Part of a small language model's weights.
Size: 11 layers, width 192, vocabulary 8192, 6.12M parameters.
Architecture: LayerNorm before each block, learned positions, biases.
Each number is 200 + 30 x the weight over its row's rms, rounded and kept within 0 to 999. Layers, rows and columns count from 0. The size before them is the row's rms in percent of the matrix's.

# layer 3 MLP up, 768x192, rms 0.171, rows 606-642, columns 0-191
102,179,282,225,219,180,203,207,194,191,227,118,196,212,204,242,179,163,210,223,209,233,185,186,212,205,235,158,211,180,189,179,235,155,182,232,206,162,229,253,231,274,264,219,206,215,213,197,194,191,163,172,239,210,204,238,228,226,177,220,223,175,203,180,181,210,179,225,166,237,152,234,212,201,216,177,234,225,178,214,169,231,168,231,235,219,209,195,191,145,207,178,216,169,175,186,153,171,219,162,185,151,212,191,166,265,224,264,203,192,210,225,228,186,231,148,180,185,241,200,171,177,159,217,242,155,205,166,211,182,227,182,191,221,165,242,250,197,230,180,175,205,154,209,156,201,172,151,199,238,185,187,206,198,224,168,207,208,194,244,233,240,216,169,187,196,135,165,252,215,207,172,264,169,135,262,177,191,157,192,177,236,243,188,211,240,166,230,192,188,224,220,213
100,226,190,194,204,217,224,189,165,209,194,210,124,235,216,231,219,215,198,182,223,141,221,177,151,181,217,215,146,150,218,197,189,201,212,199,210,179,178,163,157,203,240,266,222,196,172,241,194,203,227,169,204,216,178,149,226,196,144,217,177,233,186,193,235,148,201,197,214,165,248,215,222,165,209,182,219,218,259,197,172,203,163,217,251,220,187,235,255,201,176,162,205,235,290,181,191,218,184,245,213,190,191,255,184,217,203,240,195,181,204,192,187,166,212,246,220,152,193,191,199,246,207,162,227,160,114,140,184,224,222,195,189,214,225,156,202,207,143,201,174,167,178,190,183,172,238,195,198,169,198,192,214,195,156,180,228,236,246,200,165,196,248,198,221,237,156,179,144,180,235,204,199,160,220,222,193,185,163,142,191,203,223,219,194,145,278,218,207,230,220,235,167
107,189,179,173,152,196,198,167,183,229,199,256,230,173,206,183,214,184,196,201,180,251,210,237,263,195,145,212,210,187,215,309,182,209,173,213,237,217,225,195,170,173,245,187,185,145,235,183,191,190,239,188,177,207,186,183,222,207,190,239,225,170,133,210,200,200,233,188,204,200,226,165,198,220,228,225,203,219,178,202,222,195,203,245,168,228,245,181,253,186,153,209,167,217,192,201,190,237,197,166,203,142,165,141,228,258,206,225,156,190,158,209,193,187,215,193,164,209,221,270,230,215,222,147,147,216,222,194,111,202,220,133,157,197,169,144,198,217,219,205,185,176,224,225,182,239,181,194,226,144,233,222,198,266,167,187,165,170,188,234,220,204,166,195,183,238,173,186,231,163,232,207,194,140,172,216,182,193,196,197,188,248,238,185,182,196,216,215,178,167,231,166,222
101,232,216,190,227,219,215,230,183,199,152,177,241,218,180,178,188,238,196,251,196,217,270,226,239,256,206,197,199,182,183,232,183,131,237,152,194,167,244,225,199,165,175,211,217,232,216,207,217,212,270,200,168,207,215,196,202,221,211,158,238,171,208,258,192,190,181,222,181,161,206,201,206,210,206,188,182,192,159,243,254,232,201,180,208,189,185,189,205,229,206,217,154,162,184,231,219,145,190,190,143,238,226,153,225,184,175,203,268,178,192,167,216,235,219,198,201,204,148,169,178,147,283,160,235,183,158,143,203,240,249,180,181,182,202,225,182,165,246,196,219,190,225,123,259,191,184,201,198,147,184,223,167,238,209,176,155,179,191,229,196,218,229,229,180,188,232,163,173,170,205,169,238,228,237,164,145,209,227,253,182,189,195,180,248,203,218,199,211,179,217,243,211
114,175,192,191,218,226,170,146,235,199,135,211,231,272,211,227,228,201,257,196,182,147,199,206,210,218,208,189,151,208,193,146,205,226,147,167,179,160,270,219,172,136,233,215,175,188,204,189,224,259,196,223,218,221,241,272,193,195,238,114,297,193,239,223,214,194,206,202,195,227,149,187,219,183,193,199,194,217,166,241,217,154,227,208,175,230,236,216,209,258,203,250,187,212,196,242,209,235,141,241,204,167,250,177,233,222,172,249,201,181,213,231,207,208,194,160,250,212,186,240,143,228,187,150,188,189,204,212,234,204,223,223,217,240,186,229,188,222,196,191,189,201,235,197,174,195,238,179,243,186,201,155,213,211,171,242,179,136,202,186,200,199,189,168,175,187,227,168,229,205,179,169,177,209,207,231,204,243,182,174,192,222,205,174,220,174,176,204,234,225,225,209,197
111,182,209,163,257,195,140,195,266,163,181,167,269,178,245,204,209,181,194,187,171,194,211,179,182,184,187,263,179,204,194,260,250,212,218,190,249,234,193,230,227,233,202,182,271,191,168,199,197,170,166,261,219,189,160,133,253,226,170,211,207,205,198,218,234,191,244,230,197,251,168,198,180,210,211,221,187,210,179,237,135,260,206,181,227,262,190,159,237,169,180,241,159,176,243,210,165,203,186,190,204,200,212,237,209,199,218,175,134,169,199,229,241,224,198,181,239,210,252,169,193,189,174,162,164,209,176,189,219,158,204,159,232,206,193,207,202,198,212,214,203,155,199,192,136,201,216,225,187,226,126,130,190,157,183,160,237,235,187,215,193,201,174,188,171,190,187,268,203,214,230,190,231,206,228,201,208,184,216,192,202,185,169,242,233,192,226,173,226,242,225,194,195
103,206,215,197,173,201,182,193,247,198,186,231,172,233,233,206,147,199,243,225,184,217,185,218,203,161,196,197,194,198,221,246,217,147,208,212,258,198,171,259,194,195,168,247,169,145,170,170,171,200,210,209,225,208,174,134,188,271,172,204,208,264,181,159,165,208,183,218,178,172,216,187,222,201,173,179,166,198,209,147,173,237,191,140,184,201,194,214,217,235,161,192,167,197,163,173,168,199,201,149,233,211,210,180,171,156,221,258,214,159,254,184,179,200,224,201,207,224,178,219,218,194,179,229,287,181,164,187,215,223,198,263,162,156,160,166,242,229,175,236,249,231,194,219,204,190,195,168,196,204,169,197,184,235,125,245,181,260,163,153,227,175,226,227,193,210,189,228,213,173,221,216,175,150,226,162,182,218,202,210,174,136,250,238,188,226,179,222,167,165,175,183,192
095,172,190,189,122,212,173,130,190,176,182,255,192,190,183,173,244,224,203,189,166,185,211,245,183,185,200,161,219,243,248,181,209,183,224,158,160,238,208,218,219,195,170,197,222,242,201,205,181,253,167,233,179,209,211,188,268,199,219,213,181,203,154,174,248,208,192,204,208,126,172,178,245,201,208,228,192,222,212,208,178,179,195,169,238,201,215,194,230,240,160,226,209,192,180,183,163,162,172,202,165,258,218,210,146,210,255,193,212,136,244,185,146,190,233,195,247,203,227,198,221,262,209,216,167,145,203,224,199,185,150,226,138,200,246,202,200,208,131,174,164,228,256,243,175,166,138,188,185,195,172,209,226,207,221,198,228,187,195,198,185,167,209,218,235,180,222,206,203,208,177,184,180,188,237,136,213,210,145,227,159,224,209,204,192,136,252,197,212,182,203,153,203
100,203,219,188,126,200,181,189,150,206,184,179,229,200,196,197,191,195,242,190,217,150,130,227,237,209,136,244,187,163,240,172,213,265,219,164,254,235,216,204,211,172,204,151,252,234,175,185,193,142,165,207,205,161,216,174,203,178,205,215,211,205,160,243,184,161,198,226,181,281,191,225,194,218,218,191,196,170,155,239,154,241,208,198,190,200,237,187,194,253,171,187,215,239,218,229,197,149,217,166,168,244,253,223,245,203,197,230,232,166,185,209,206,202,188,199,242,215,256,222,211,244,199,159,175,225,211,146,212,234,239,175,200,241,257,206,208,238,159,226,162,204,185,208,193,204,102,218,197,181,163,231,197,171,172,180,240,200,202,231,231,241,185,166,222,160,199,223,195,203,184,234,183,194,227,263,228,214,203,203,189,195,212,144,191,185,205,156,178,216,231,219,217
091,165,157,190,210,169,196,230,184,180,174,194,169,198,211,221,143,190,266,168,195,259,157,176,240,192,207,230,177,213,208,181,203,228,230,218,271,188,236,154,215,230,226,149,190,208,207,171,181,207,174,198,184,255,204,191,211,177,197,202,217,125,185,151,201,190,208,210,227,175,201,183,211,143,160,260,207,178,162,185,209,190,175,202,195,254,179,228,198,224,218,252,184,204,187,173,197,196,184,119,198,156,200,204,269,175,226,170,191,191,146,191,157,245,175,207,240,176,187,192,234,185,214,230,196,205,176,183,247,157,228,217,171,167,196,155,180,196,153,193,193,231,265,207,226,171,216,156,235,251,191,227,182,236,215,246,131,203,181,194,172,206,186,184,178,176,213,183,238,195,188,226,232,238,169,179,172,131,148,138,180,206,224,253,174,201,216,217,190,154,215,202,156
122,204,201,109,206,223,141,172,197,150,199,227,232,237,157,211,163,220,224,214,172,190,181,251,178,232,203,154,230,204,186,199,190,211,169,146,232,198,210,236,203,170,200,187,221,226,180,170,242,205,232,248,192,178,168,169,192,208,193,198,173,199,271,256,222,165,249,204,197,219,223,205,178,228,166,180,240,212,138,211,174,183,247,204,128,228,169,226,243,219,207,248,237,190,243,232,194,184,153,223,192,175,183,173,213,229,212,165,249,159,202,186,161,160,234,158,169,228,169,252,232,166,173,163,200,183,149,170,184,182,193,209,165,234,162,186,182,206,234,203,219,206,193,161,191,225,137,197,217,181,211,188,219,216,159,167,182,178,158,261,196,180,215,169,226,183,163,205,201,226,214,190,180,180,163,213,253,183,240,232,216,185,182,216,177,191,176,166,130,167,254,181,216
084,209,181,185,196,180,119,181,150,176,242,213,225,163,230,192,188,189,165,177,149,182,222,220,228,179,172,231,197,145,167,238,165,223,211,230,198,236,253,185,202,183,211,221,161,219,159,223,265,222,183,205,180,203,205,226,247,191,210,257,186,163,239,214,218,159,212,230,191,211,191,183,211,215,204,280,189,242,174,149,221,251,187,215,174,171,251,220,211,216,153,187,208,239,176,175,234,227,175,156,232,187,165,208,188,201,205,214,175,179,162,206,145,229,216,169,229,165,245,198,174,230,266,201,220,169,186,181,220,252,249,214,200,229,222,193,156,165,173,184,167,205,153,293,238,178,157,184,181,217,214,197,138,177,223,174,226,184,199,255,215,176,208,195,189,168,222,164,147,231,205,176,180,196,168,209,249,168,203,230,179,138,223,227,197,206,172,185,216,212,199,170,194
100,232,166,246,249,242,157,230,255,196,162,181,172,180,259,175,209,191,143,199,182,160,164,192,178,179,138,224,122,214,195,216,166,233,219,206,186,212,204,192,142,168,194,191,254,186,206,214,191,213,209,173,214,181,229,207,161,120,205,178,272,209,200,183,178,183,210,251,226,237,237,233,201,155,197,228,240,240,168,210,259,167,168,181,206,222,167,225,251,153,212,163,221,221,212,209,181,234,216,204,185,151,212,208,216,206,182,240,170,152,225,190,167,229,167,204,240,189,275,253,226,212,168,220,177,199,212,167,218,176,156,148,224,256,179,214,174,195,171,244,203,201,198,241,189,240,216,208,163,198,228,181,184,206,171,192,207,183,227,224,185,189,224,187,235,204,179,182,244,211,245,144,228,172,244,180,215,207,171,183,226,206,228,208,167,218,195,162,199,228,219,241,236
103,209,183,206,167,143,180,179,220,182,241,203,176,242,197,196,187,151,145,153,222,221,198,194,170,175,195,227,210,188,164,245,197,205,153,187,247,240,200,254,242,206,210,229,182,149,207,148,183,166,239,208,162,212,250,224,222,176,152,199,181,177,191,161,137,162,190,248,272,223,182,133,227,180,200,209,213,221,162,167,210,206,167,249,144,255,207,249,214,176,220,220,192,179,181,186,197,198,192,192,222,194,194,220,216,238,219,226,223,224,251,197,167,157,201,244,266,207,203,238,166,237,221,234,219,184,221,236,149,194,228,229,154,147,206,206,235,217,183,199,231,179,191,210,188,121,228,192,198,197,241,285,249,227,211,212,217,139,168,245,187,198,203,201,174,204,201,209,211,160,161,230,204,206,188,212,201,198,190,170,229,228,181,198,183,169,203,154,185,254,205,205,185
099,199,186,215,143,224,222,194,180,211,247,168,200,217,174,239,170,182,181,162,217,175,236,192,187,188,229,178,208,248,193,167,186,213,235,199,171,248,211,221,183,220,203,202,163,227,182,175,189,225,148,213,194,183,199,170,229,191,155,195,218,229,225,203,162,209,195,203,181,220,170,222,190,179,256,191,166,217,218,149,184,191,202,212,159,171,222,207,251,179,179,180,229,194,152,228,156,251,205,163,239,189,220,268,222,263,209,253,254,255,251,224,243,159,159,187,203,199,181,220,149,170,196,239,174,197,177,224,225,195,165,209,175,236,208,229,231,157,250,225,171,199,202,223,212,260,179,169,172,143,148,252,200,213,213,202,234,232,203,204,221,227,141,149,175,245,209,182,206,197,137,218,187,197,182,159,180,264,273,235,186,242,234,160,192,175,216,230,182,209,168,220,242
089,198,194,189,239,173,193,216,237,195,196,278,247,177,245,209,187,243,189,218,221,222,204,204,172,214,199,215,226,224,263,247,221,191,224,187,226,223,158,204,244,167,175,188,208,194,204,145,186,172,171,212,194,258,181,173,199,177,192,231,247,191,198,229,162,182,171,247,209,220,167,201,211,185,178,209,164,184,210,199,148,221,199,205,196,185,178,163,168,190,121,192,205,196,171,130,209,203,190,215,211,214,184,235,189,114,176,184,237,173,194,226,166,210,140,259,188,157,204,231,202,189,236,178,229,134,151,156,176,195,193,265,204,273,182,227,252,183,199,203,231,216,178,205,206,210,186,248,190,142,238,218,201,142,226,188,166,170,267,174,227,171,200,203,155,177,247,191,191,191,187,207,166,221,171,176,163,218,244,232,210,162,235,206,221,223,231,223,186,187,162,148,187
105,179,178,207,227,188,183,215,172,141,222,234,206,226,183,189,191,242,231,223,219,202,280,204,244,197,255,215,197,232,175,212,192,225,223,233,258,160,222,132,202,197,184,206,217,131,174,191,152,233,189,202,181,192,160,190,223,218,233,209,218,195,180,189,175,226,210,195,194,189,149,229,204,219,195,174,235,213,240,194,177,260,180,224,259,171,169,140,190,233,123,215,180,228,210,157,186,208,227,215,207,199,201,151,249,207,170,215,179,208,254,113,171,194,184,223,236,192,147,213,209,166,185,171,168,191,215,196,192,233,243,202,215,237,184,268,170,208,224,208,241,141,163,247,254,243,222,185,192,199,157,223,212,126,253,239,217,176,225,209,211,178,229,190,260,241,191,163,188,198,215,203,207,192,205,226,182,215,204,205,148,249,218,198,174,238,201,187,199,219,214,188,193
107,181,169,190,204,181,124,187,209,172,152,212,245,187,201,216,168,212,237,211,230,196,192,222,213,184,200,175,232,165,148,180,207,242,159,170,229,228,207,251,236,220,219,201,226,207,150,202,197,234,232,242,240,180,240,185,195,173,203,191,193,155,202,260,275,214,192,263,215,213,175,192,250,219,252,213,257,225,218,187,166,216,247,222,193,213,199,186,218,209,210,190,159,198,210,202,198,145,172,191,154,193,190,221,221,159,164,169,222,189,175,170,211,225,201,206,177,222,134,195,254,233,201,177,153,238,230,177,165,232,199,202,212,165,196,228,220,238,229,160,193,203,238,209,140,216,242,260,222,233,137,161,194,173,226,205,234,161,161,222,202,182,176,186,267,190,172,190,257,198,170,177,184,238,243,146,214,188,182,178,256,197,193,211,220,171,168,138,186,207,232,208,233
090,159,203,262,213,177,163,221,224,194,200,191,208,195,217,222,228,218,164,202,186,161,159,167,209,205,184,212,202,224,217,212,175,256,233,172,176,264,198,140,184,144,185,151,206,182,183,135,172,194,221,266,203,152,212,202,258,191,150,221,254,167,223,207,225,197,210,258,210,209,221,194,206,197,234,248,198,182,191,188,168,185,196,188,233,191,253,151,181,191,207,224,184,183,192,214,189,226,241,168,257,148,183,212,224,186,208,206,199,213,173,177,230,192,178,211,228,219,254,230,221,231,171,196,220,211,193,221,222,180,250,208,272,165,263,248,182,234,163,183,169,193,149,220,147,157,273,238,165,217,174,235,179,209,203,199,184,170,172,222,163,211,182,176,234,245,169,200,199,231,198,176,192,163,188,189,172,209,213,185,157,223,198,138,197,221,183,191,251,242,161,180,269
093,230,195,141,194,215,155,206,222,173,168,201,212,198,162,189,138,233,208,200,193,150,170,163,153,155,210,213,183,149,239,225,200,189,153,214,268,259,164,215,227,174,255,174,214,235,174,233,155,199,206,218,217,163,183,234,178,158,228,209,183,202,216,226,215,239,130,207,135,252,275,179,183,213,180,216,208,245,159,194,188,219,189,206,171,219,163,217,228,194,241,242,238,168,198,210,221,195,200,191,225,183,195,217,212,244,223,189,225,154,218,208,221,229,252,194,211,223,183,196,186,198,195,170,179,220,215,217,203,215,209,191,132,185,218,192,203,142,239,234,232,209,232,155,255,214,202,241,243,153,147,178,232,184,187,188,188,235,210,257,180,176,251,213,135,180,216,247,245,212,192,166,239,207,177,198,211,209,226,213,202,139,175,219,193,211,150,181,176,215,243,203,203
110,261,215,222,236,168,268,198,208,175,220,218,150,229,195,168,186,249,174,190,170,200,208,200,226,187,268,188,173,156,170,206,213,160,165,161,188,160,190,170,228,225,184,186,242,204,215,238,185,173,199,226,204,249,223,167,171,204,183,236,139,214,167,214,207,180,222,252,206,161,202,220,227,181,148,140,210,183,259,181,176,197,173,124,178,169,247,275,253,230,222,216,210,170,162,218,173,237,146,217,187,164,242,249,206,179,200,216,172,161,189,200,258,265,210,204,209,233,179,169,176,182,191,244,220,183,204,213,214,185,199,136,221,197,210,225,215,204,218,188,238,201,203,273,159,207,200,196,203,163,184,184,143,191,191,237,203,207,218,196,206,167,227,230,164,219,185,189,151,179,201,238,220,175,207,198,261,211,181,196,166,214,202,254,210,171,167,238,153,227,206,201,177
111,161,217,181,163,216,176,181,206,173,207,246,234,177,204,205,196,223,195,244,182,208,175,203,171,211,246,166,204,165,191,239,214,236,188,195,172,225,159,205,184,154,247,183,223,232,201,172,210,232,186,126,162,266,192,222,164,209,195,187,194,192,228,235,191,175,263,192,161,246,288,156,208,228,207,231,234,206,219,156,153,225,219,245,170,188,170,278,221,217,178,256,230,181,149,202,220,201,188,234,227,229,196,200,201,183,196,228,200,175,194,207,177,201,218,218,229,224,157,228,259,204,238,154,215,232,186,203,235,230,195,271,165,183,224,204,182,124,202,211,243,174,173,208,146,195,206,229,247,165,208,193,220,172,186,197,187,244,223,219,190,158,189,173,142,156,220,207,215,151,215,191,168,257,216,172,201,227,208,153,227,212,205,208,196,185,211,171,195,237,276,182,176
097,145,237,159,215,191,243,203,190,211,222,159,265,182,169,191,205,228,201,220,176,222,158,213,219,164,211,213,99,163,212,203,188,253,144,169,203,194,213,175,168,237,230,218,191,202,196,183,212,145,146,204,211,151,153,252,224,159,241,182,197,254,179,205,207,151,211,182,232,194,226,179,206,213,174,243,165,221,230,206,212,231,174,186,212,196,227,179,192,208,182,205,200,203,232,184,223,157,233,183,192,159,189,197,171,173,190,224,232,195,233,243,204,189,230,205,164,128,184,186,174,213,212,205,205,269,143,186,217,187,226,193,195,178,254,173,250,252,198,186,212,219,195,216,164,225,162,234,199,203,229,191,211,219,223,194,219,237,278,234,177,195,265,199,188,221,164,158,119,169,189,205,208,199,238,217,226,206,192,256,234,189,229,220,244,215,177,198,259,256,200,194,181
099,194,180,234,190,159,168,159,230,219,222,184,240,209,219,216,150,233,206,146,212,188,215,224,176,221,219,182,220,192,230,226,187,189,246,135,166,245,160,158,196,141,192,184,187,195,200,193,211,233,144,194,165,208,211,236,188,212,211,199,219,249,158,247,231,220,241,203,230,176,200,212,217,234,172,232,140,205,182,170,181,168,193,219,193,229,193,185,213,256,211,202,196,152,135,214,167,190,169,200,160,263,228,186,187,149,152,142,220,204,141,168,167,180,180,228,224,237,214,235,212,229,220,195,199,261,169,158,166,181,239,209,189,220,176,167,180,216,214,192,210,220,232,186,215,220,209,253,228,223,225,177,192,261,236,231,129,182,152,199,215,158,206,239,203,187,204,225,143,200,170,234,171,192,198,191,203,249,231,185,147,184,181,230,173,147,182,207,138,193,249,188,166
130,242,187,214,237,182,184,217,144,186,202,226,140,241,198,212,205,147,193,147,244,219,212,187,154,158,244,154,241,170,240,175,231,210,184,212,226,249,181,233,159,167,225,250,239,233,210,232,250,195,228,199,196,217,175,207,251,186,168,180,220,169,177,224,231,252,197,220,251,198,234,236,241,179,198,228,235,238,185,179,133,191,195,187,172,229,178,222,215,203,207,213,229,167,158,192,218,228,223,221,227,194,211,165,182,183,223,196,183,189,219,269,202,157,198,143,187,172,203,159,224,253,161,199,181,132,161,175,218,249,219,205,139,202,179,165,238,211,233,226,234,210,209,174,166,145,191,230,231,187,245,192,172,232,230,216,232,219,215,195,190,158,257,189,212,217,169,231,230,221,234,183,198,177,204,219,204,227,221,203,219,157,169,195,176,190,189,197,176,187,278,257,182
101,251,196,245,229,200,195,163,188,225,222,203,262,156,254,160,232,218,212,204,234,247,204,176,216,207,249,172,208,236,216,121,214,212,250,226,232,200,193,255,193,197,211,186,194,210,194,224,228,201,223,248,216,180,229,205,166,243,196,225,183,216,163,186,174,191,210,217,183,149,221,254,263,152,184,206,257,166,211,127,190,190,217,163,219,193,236,186,211,150,204,187,188,214,203,164,207,146,159,206,219,192,197,180,175,166,138,185,158,173,206,206,174,174,211,149,169,259,199,204,206,187,180,202,139,158,210,175,242,224,230,141,166,182,190,243,223,170,243,225,190,214,188,209,171,169,172,192,192,196,121,192,193,229,202,187,228,171,170,166,162,230,188,156,180,213,256,211,175,151,198,252,143,224,205,207,183,195,211,248,195,166,193,214,227,248,175,184,163,200,208,173,209
115,154,261,165,210,209,177,216,218,186,182,206,174,216,230,140,177,177,193,193,193,178,203,227,266,196,211,259,163,179,180,193,216,202,259,247,196,218,178,189,177,245,178,246,215,178,161,199,219,193,249,177,152,211,138,162,235,204,201,236,211,184,189,193,218,183,223,192,180,227,188,231,150,197,217,206,250,193,183,203,171,216,211,226,268,232,224,204,201,267,237,205,139,214,213,221,211,198,211,196,213,186,192,213,154,210,169,211,165,134,156,190,216,122,197,176,236,220,194,241,238,257,169,167,270,207,227,201,164,146,235,177,265,221,202,230,189,214,196,232,147,177,215,240,218,179,189,181,231,171,213,190,214,162,181,158,178,255,159,188,180,223,219,166,219,198,211,246,194,200,214,188,177,176,231,172,218,241,224,180,271,178,147,189,204,251,216,182,199,210,238,185,198
109,171,196,213,158,179,188,247,205,179,167,190,159,247,215,207,222,261,257,185,205,161,203,170,223,204,157,163,188,185,207,283,186,189,200,231,188,230,219,199,184,215,194,239,166,229,232,186,225,267,203,170,149,194,200,207,158,160,152,230,196,191,148,164,232,212,136,169,232,212,219,239,164,216,161,146,186,180,219,182,188,203,200,186,231,183,211,161,184,224,134,256,210,197,221,194,184,223,201,198,238,192,221,230,167,198,210,167,195,227,197,158,174,173,198,249,165,209,203,184,194,180,194,238,243,165,205,180,153,211,176,178,171,151,208,218,238,225,160,247,195,227,204,211,256,261,222,171,231,145,173,217,220,219,209,213,132,187,181,221,227,212,125,224,236,247,202,212,193,140,227,179,183,206,173,161,158,178,209,211,226,165,236,209,265,184,198,244,219,182,206,207,216
115,138,215,250,157,207,236,174,182,224,211,214,164,207,250,211,230,195,168,223,211,206,210,171,206,249,169,190,245,189,196,179,222,216,183,195,189,178,242,204,248,203,267,218,276,211,186,178,189,236,150,214,205,200,219,207,201,173,148,228,165,242,213,183,204,208,232,197,181,204,161,202,185,205,280,183,187,162,208,212,232,250,230,211,179,161,230,204,264,222,207,232,226,232,175,186,150,217,179,182,166,200,168,296,197,224,204,145,268,155,200,262,196,173,203,241,203,159,200,201,209,192,215,174,208,136,227,227,186,217,263,201,206,227,194,233,179,171,171,148,157,202,257,199,202,149,196,197,202,199,236,197,227,189,217,142,199,224,192,230,237,181,163,180,179,228,196,201,216,170,240,227,204,227,167,229,193,180,144,163,203,219,204,231,230,154,169,212,208,185,198,190,254
095,248,219,137,123,197,223,202,211,222,209,193,206,209,178,223,178,170,149,169,189,247,126,221,211,214,211,154,175,235,206,202,144,237,175,197,217,170,203,214,219,186,258,182,211,173,228,156,166,201,213,206,235,137,173,213,235,229,213,167,197,193,165,233,249,171,174,210,165,237,172,190,232,205,167,232,163,163,209,226,167,194,256,205,257,203,207,220,248,182,215,172,177,197,203,181,198,229,247,135,223,139,196,221,199,191,198,199,198,228,216,224,172,142,171,187,191,168,213,255,209,187,234,207,201,201,196,185,216,196,233,252,239,172,193,168,219,205,169,203,229,155,177,172,187,183,201,186,232,244,229,201,156,225,204,209,190,214,175,179,170,226,179,232,200,236,230,237,195,206,129,194,208,202,239,181,207,197,192,199,166,207,226,267,232,265,207,242,169,259,125,174,160
122,185,218,205,197,226,219,190,277,192,223,180,248,211,256,215,187,227,155,237,241,200,181,187,261,174,192,251,188,238,244,214,188,155,196,185,233,185,186,209,213,195,181,157,183,137,169,189,181,212,218,221,207,220,211,200,214,185,190,211,183,210,163,196,200,150,247,238,243,225,200,201,149,227,185,170,167,233,213,262,151,249,211,164,233,192,206,141,218,183,179,257,234,212,214,179,164,235,226,178,199,220,218,212,177,221,216,167,205,186,215,248,191,131,199,158,239,185,175,206,190,133,227,221,155,241,230,238,183,184,211,181,181,161,204,139,231,183,220,164,221,211,184,185,130,222,212,213,217,218,143,125,212,191,205,184,211,193,186,193,158,203,244,226,199,211,170,245,190,220,176,157,279,184,201,193,191,193,231,210,205,187,134,228,239,229,186,185,210,245,241,180,236
097,152,174,227,181,180,177,219,175,198,231,220,199,223,222,207,216,186,212,231,197,134,190,255,238,174,219,238,192,188,204,188,163,190,238,177,256,185,141,225,213,219,208,223,247,235,200,243,203,219,186,229,211,210,211,228,136,190,230,278,189,230,228,179,205,175,245,221,225,210,173,223,180,204,229,141,164,152,201,181,192,195,166,190,180,225,257,211,229,212,161,183,280,222,199,229,128,189,230,181,227,179,150,214,175,171,226,248,189,197,180,249,188,236,215,203,227,220,189,177,141,173,196,186,180,211,183,189,152,220,242,186,147,225,235,184,166,215,227,215,231,207,179,123,209,191,255,208,181,246,180,196,244,209,212,221,213,245,169,212,198,205,192,215,217,163,192,236,217,173,200,194,223,149,200,208,178,232,211,152,195,120,178,142,194,230,234,163,154,213,229,172,181
104,223,216,263,156,239,168,209,228,195,227,180,161,181,205,279,204,184,184,174,260,205,236,157,200,218,230,176,201,111,167,178,175,171,202,161,213,157,213,174,167,167,200,224,185,223,191,241,150,183,173,261,209,222,255,232,192,188,247,171,166,196,198,147,210,190,153,200,208,228,192,190,267,210,192,206,191,226,213,154,174,162,198,139,230,151,176,218,174,225,226,195,220,246,230,148,172,221,215,199,214,203,222,184,193,214,222,149,198,224,207,233,184,225,183,220,186,199,188,202,181,143,231,206,208,213,226,203,238,150,169,192,169,202,223,202,182,222,213,287,200,155,172,197,198,229,226,224,181,155,189,172,205,176,215,232,235,224,202,212,190,157,220,174,186,202,158,270,192,192,169,232,244,213,197,170,275,175,170,155,214,169,203,212,236,209,199,194,165,160,163,234,220
094,172,205,197,214,180,178,189,251,232,219,206,242,211,154,227,188,159,187,203,174,167,241,215,241,176,268,183,183,189,218,215,210,231,191,189,243,208,164,233,209,140,199,202,190,222,217,201,227,206,243,191,240,224,252,240,217,225,234,163,217,196,183,177,214,207,215,162,164,199,146,221,165,219,157,188,207,284,203,215,200,234,173,180,205,260,177,139,221,211,201,182,186,191,188,171,233,174,173,229,225,176,219,190,239,177,164,192,206,159,210,213,210,176,191,247,268,191,196,206,225,203,131,198,215,164,182,172,130,182,280,185,197,192,204,218,187,267,149,212,227,212,199,206,198,208,207,222,170,191,225,201,155,147,164,211,183,151,199,249,198,192,202,141,216,188,219,234,176,201,170,202,210,214,211,181,268,216,195,198,246,257,202,167,214,275,256,215,235,263,207,230,196
095,199,179,216,261,180,176,196,233,189,205,244,199,198,193,213,229,209,219,142,186,149,247,217,174,179,189,154,171,167,222,174,195,191,238,214,253,190,215,237,150,189,214,175,192,197,181,233,193,258,204,186,227,161,174,181,212,240,169,198,173,182,178,146,200,226,144,163,211,149,251,192,216,144,247,260,256,250,204,204,201,202,183,119,197,228,185,185,214,196,208,182,205,253,195,239,234,220,223,183,197,227,173,250,166,201,247,220,223,202,214,191,225,170,190,222,257,205,159,142,203,248,195,204,252,184,212,190,208,209,150,199,251,154,222,188,204,219,199,205,196,232,171,186,250,197,190,166,222,218,251,245,233,190,163,153,234,215,212,200,222,228,173,227,180,191,235,208,206,149,252,170,262,222,196,197,165,172,252,159,202,189,205,206,211,192,184,253,230,172,250,163,174
093,193,214,214,121,211,231,191,174,217,207,181,246,168,177,221,136,221,191,172,222,178,190,160,207,244,182,232,204,215,160,203,239,194,290,169,198,214,173,181,174,194,168,135,224,182,169,209,188,170,215,150,184,159,274,202,132,186,255,166,164,181,253,214,146,229,180,251,226,193,209,218,174,242,225,240,195,180,207,197,151,186,190,223,189,190,245,187,203,217,195,191,237,183,219,241,205,245,178,166,226,213,205,210,238,212,165,211,161,176,160,215,143,189,153,246,197,251,184,171,198,216,208,218,194,209,194,183,226,242,233,200,240,192,196,177,167,177,214,248,228,187,178,192,188,242,244,166,180,214,197,239,174,209,200,201,179,247,259,165,205,221,192,236,228,187,183,170,236,194,229,275,169,225,222,199,186,226,207,221,149,169,210,189,253,189,171,193,181,189,213,224,135
097,185,208,228,238,154,207,192,237,160,179,147,189,218,235,215,172,180,166,212,187,241,194,217,197,181,161,247,238,234,174,136,210,186,204,199,165,252,157,201,173,217,217,240,190,221,167,174,227,231,249,223,214,233,163,215,175,199,155,173,183,248,179,214,143,179,280,220,165,184,279,206,161,276,174,249,221,204,181,217,198,204,224,223,189,228,184,212,252,187,194,213,190,227,198,178,210,229,173,174,200,186,178,202,138,192,216,179,180,215,173,222,177,172,271,203,253,258,209,185,245,194,243,223,200,180,175,173,196,187,164,212,240,178,233,205,179,233,199,228,204,234,198,129,207,195,145,188,206,173,203,166,181,215,247,172,173,206,211,164,177,227,186,201,186,221,137,174,183,201,238,227,158,227,183,174,141,203,224,253,179,186,212,130,207,150,220,204,229,205,194,199,215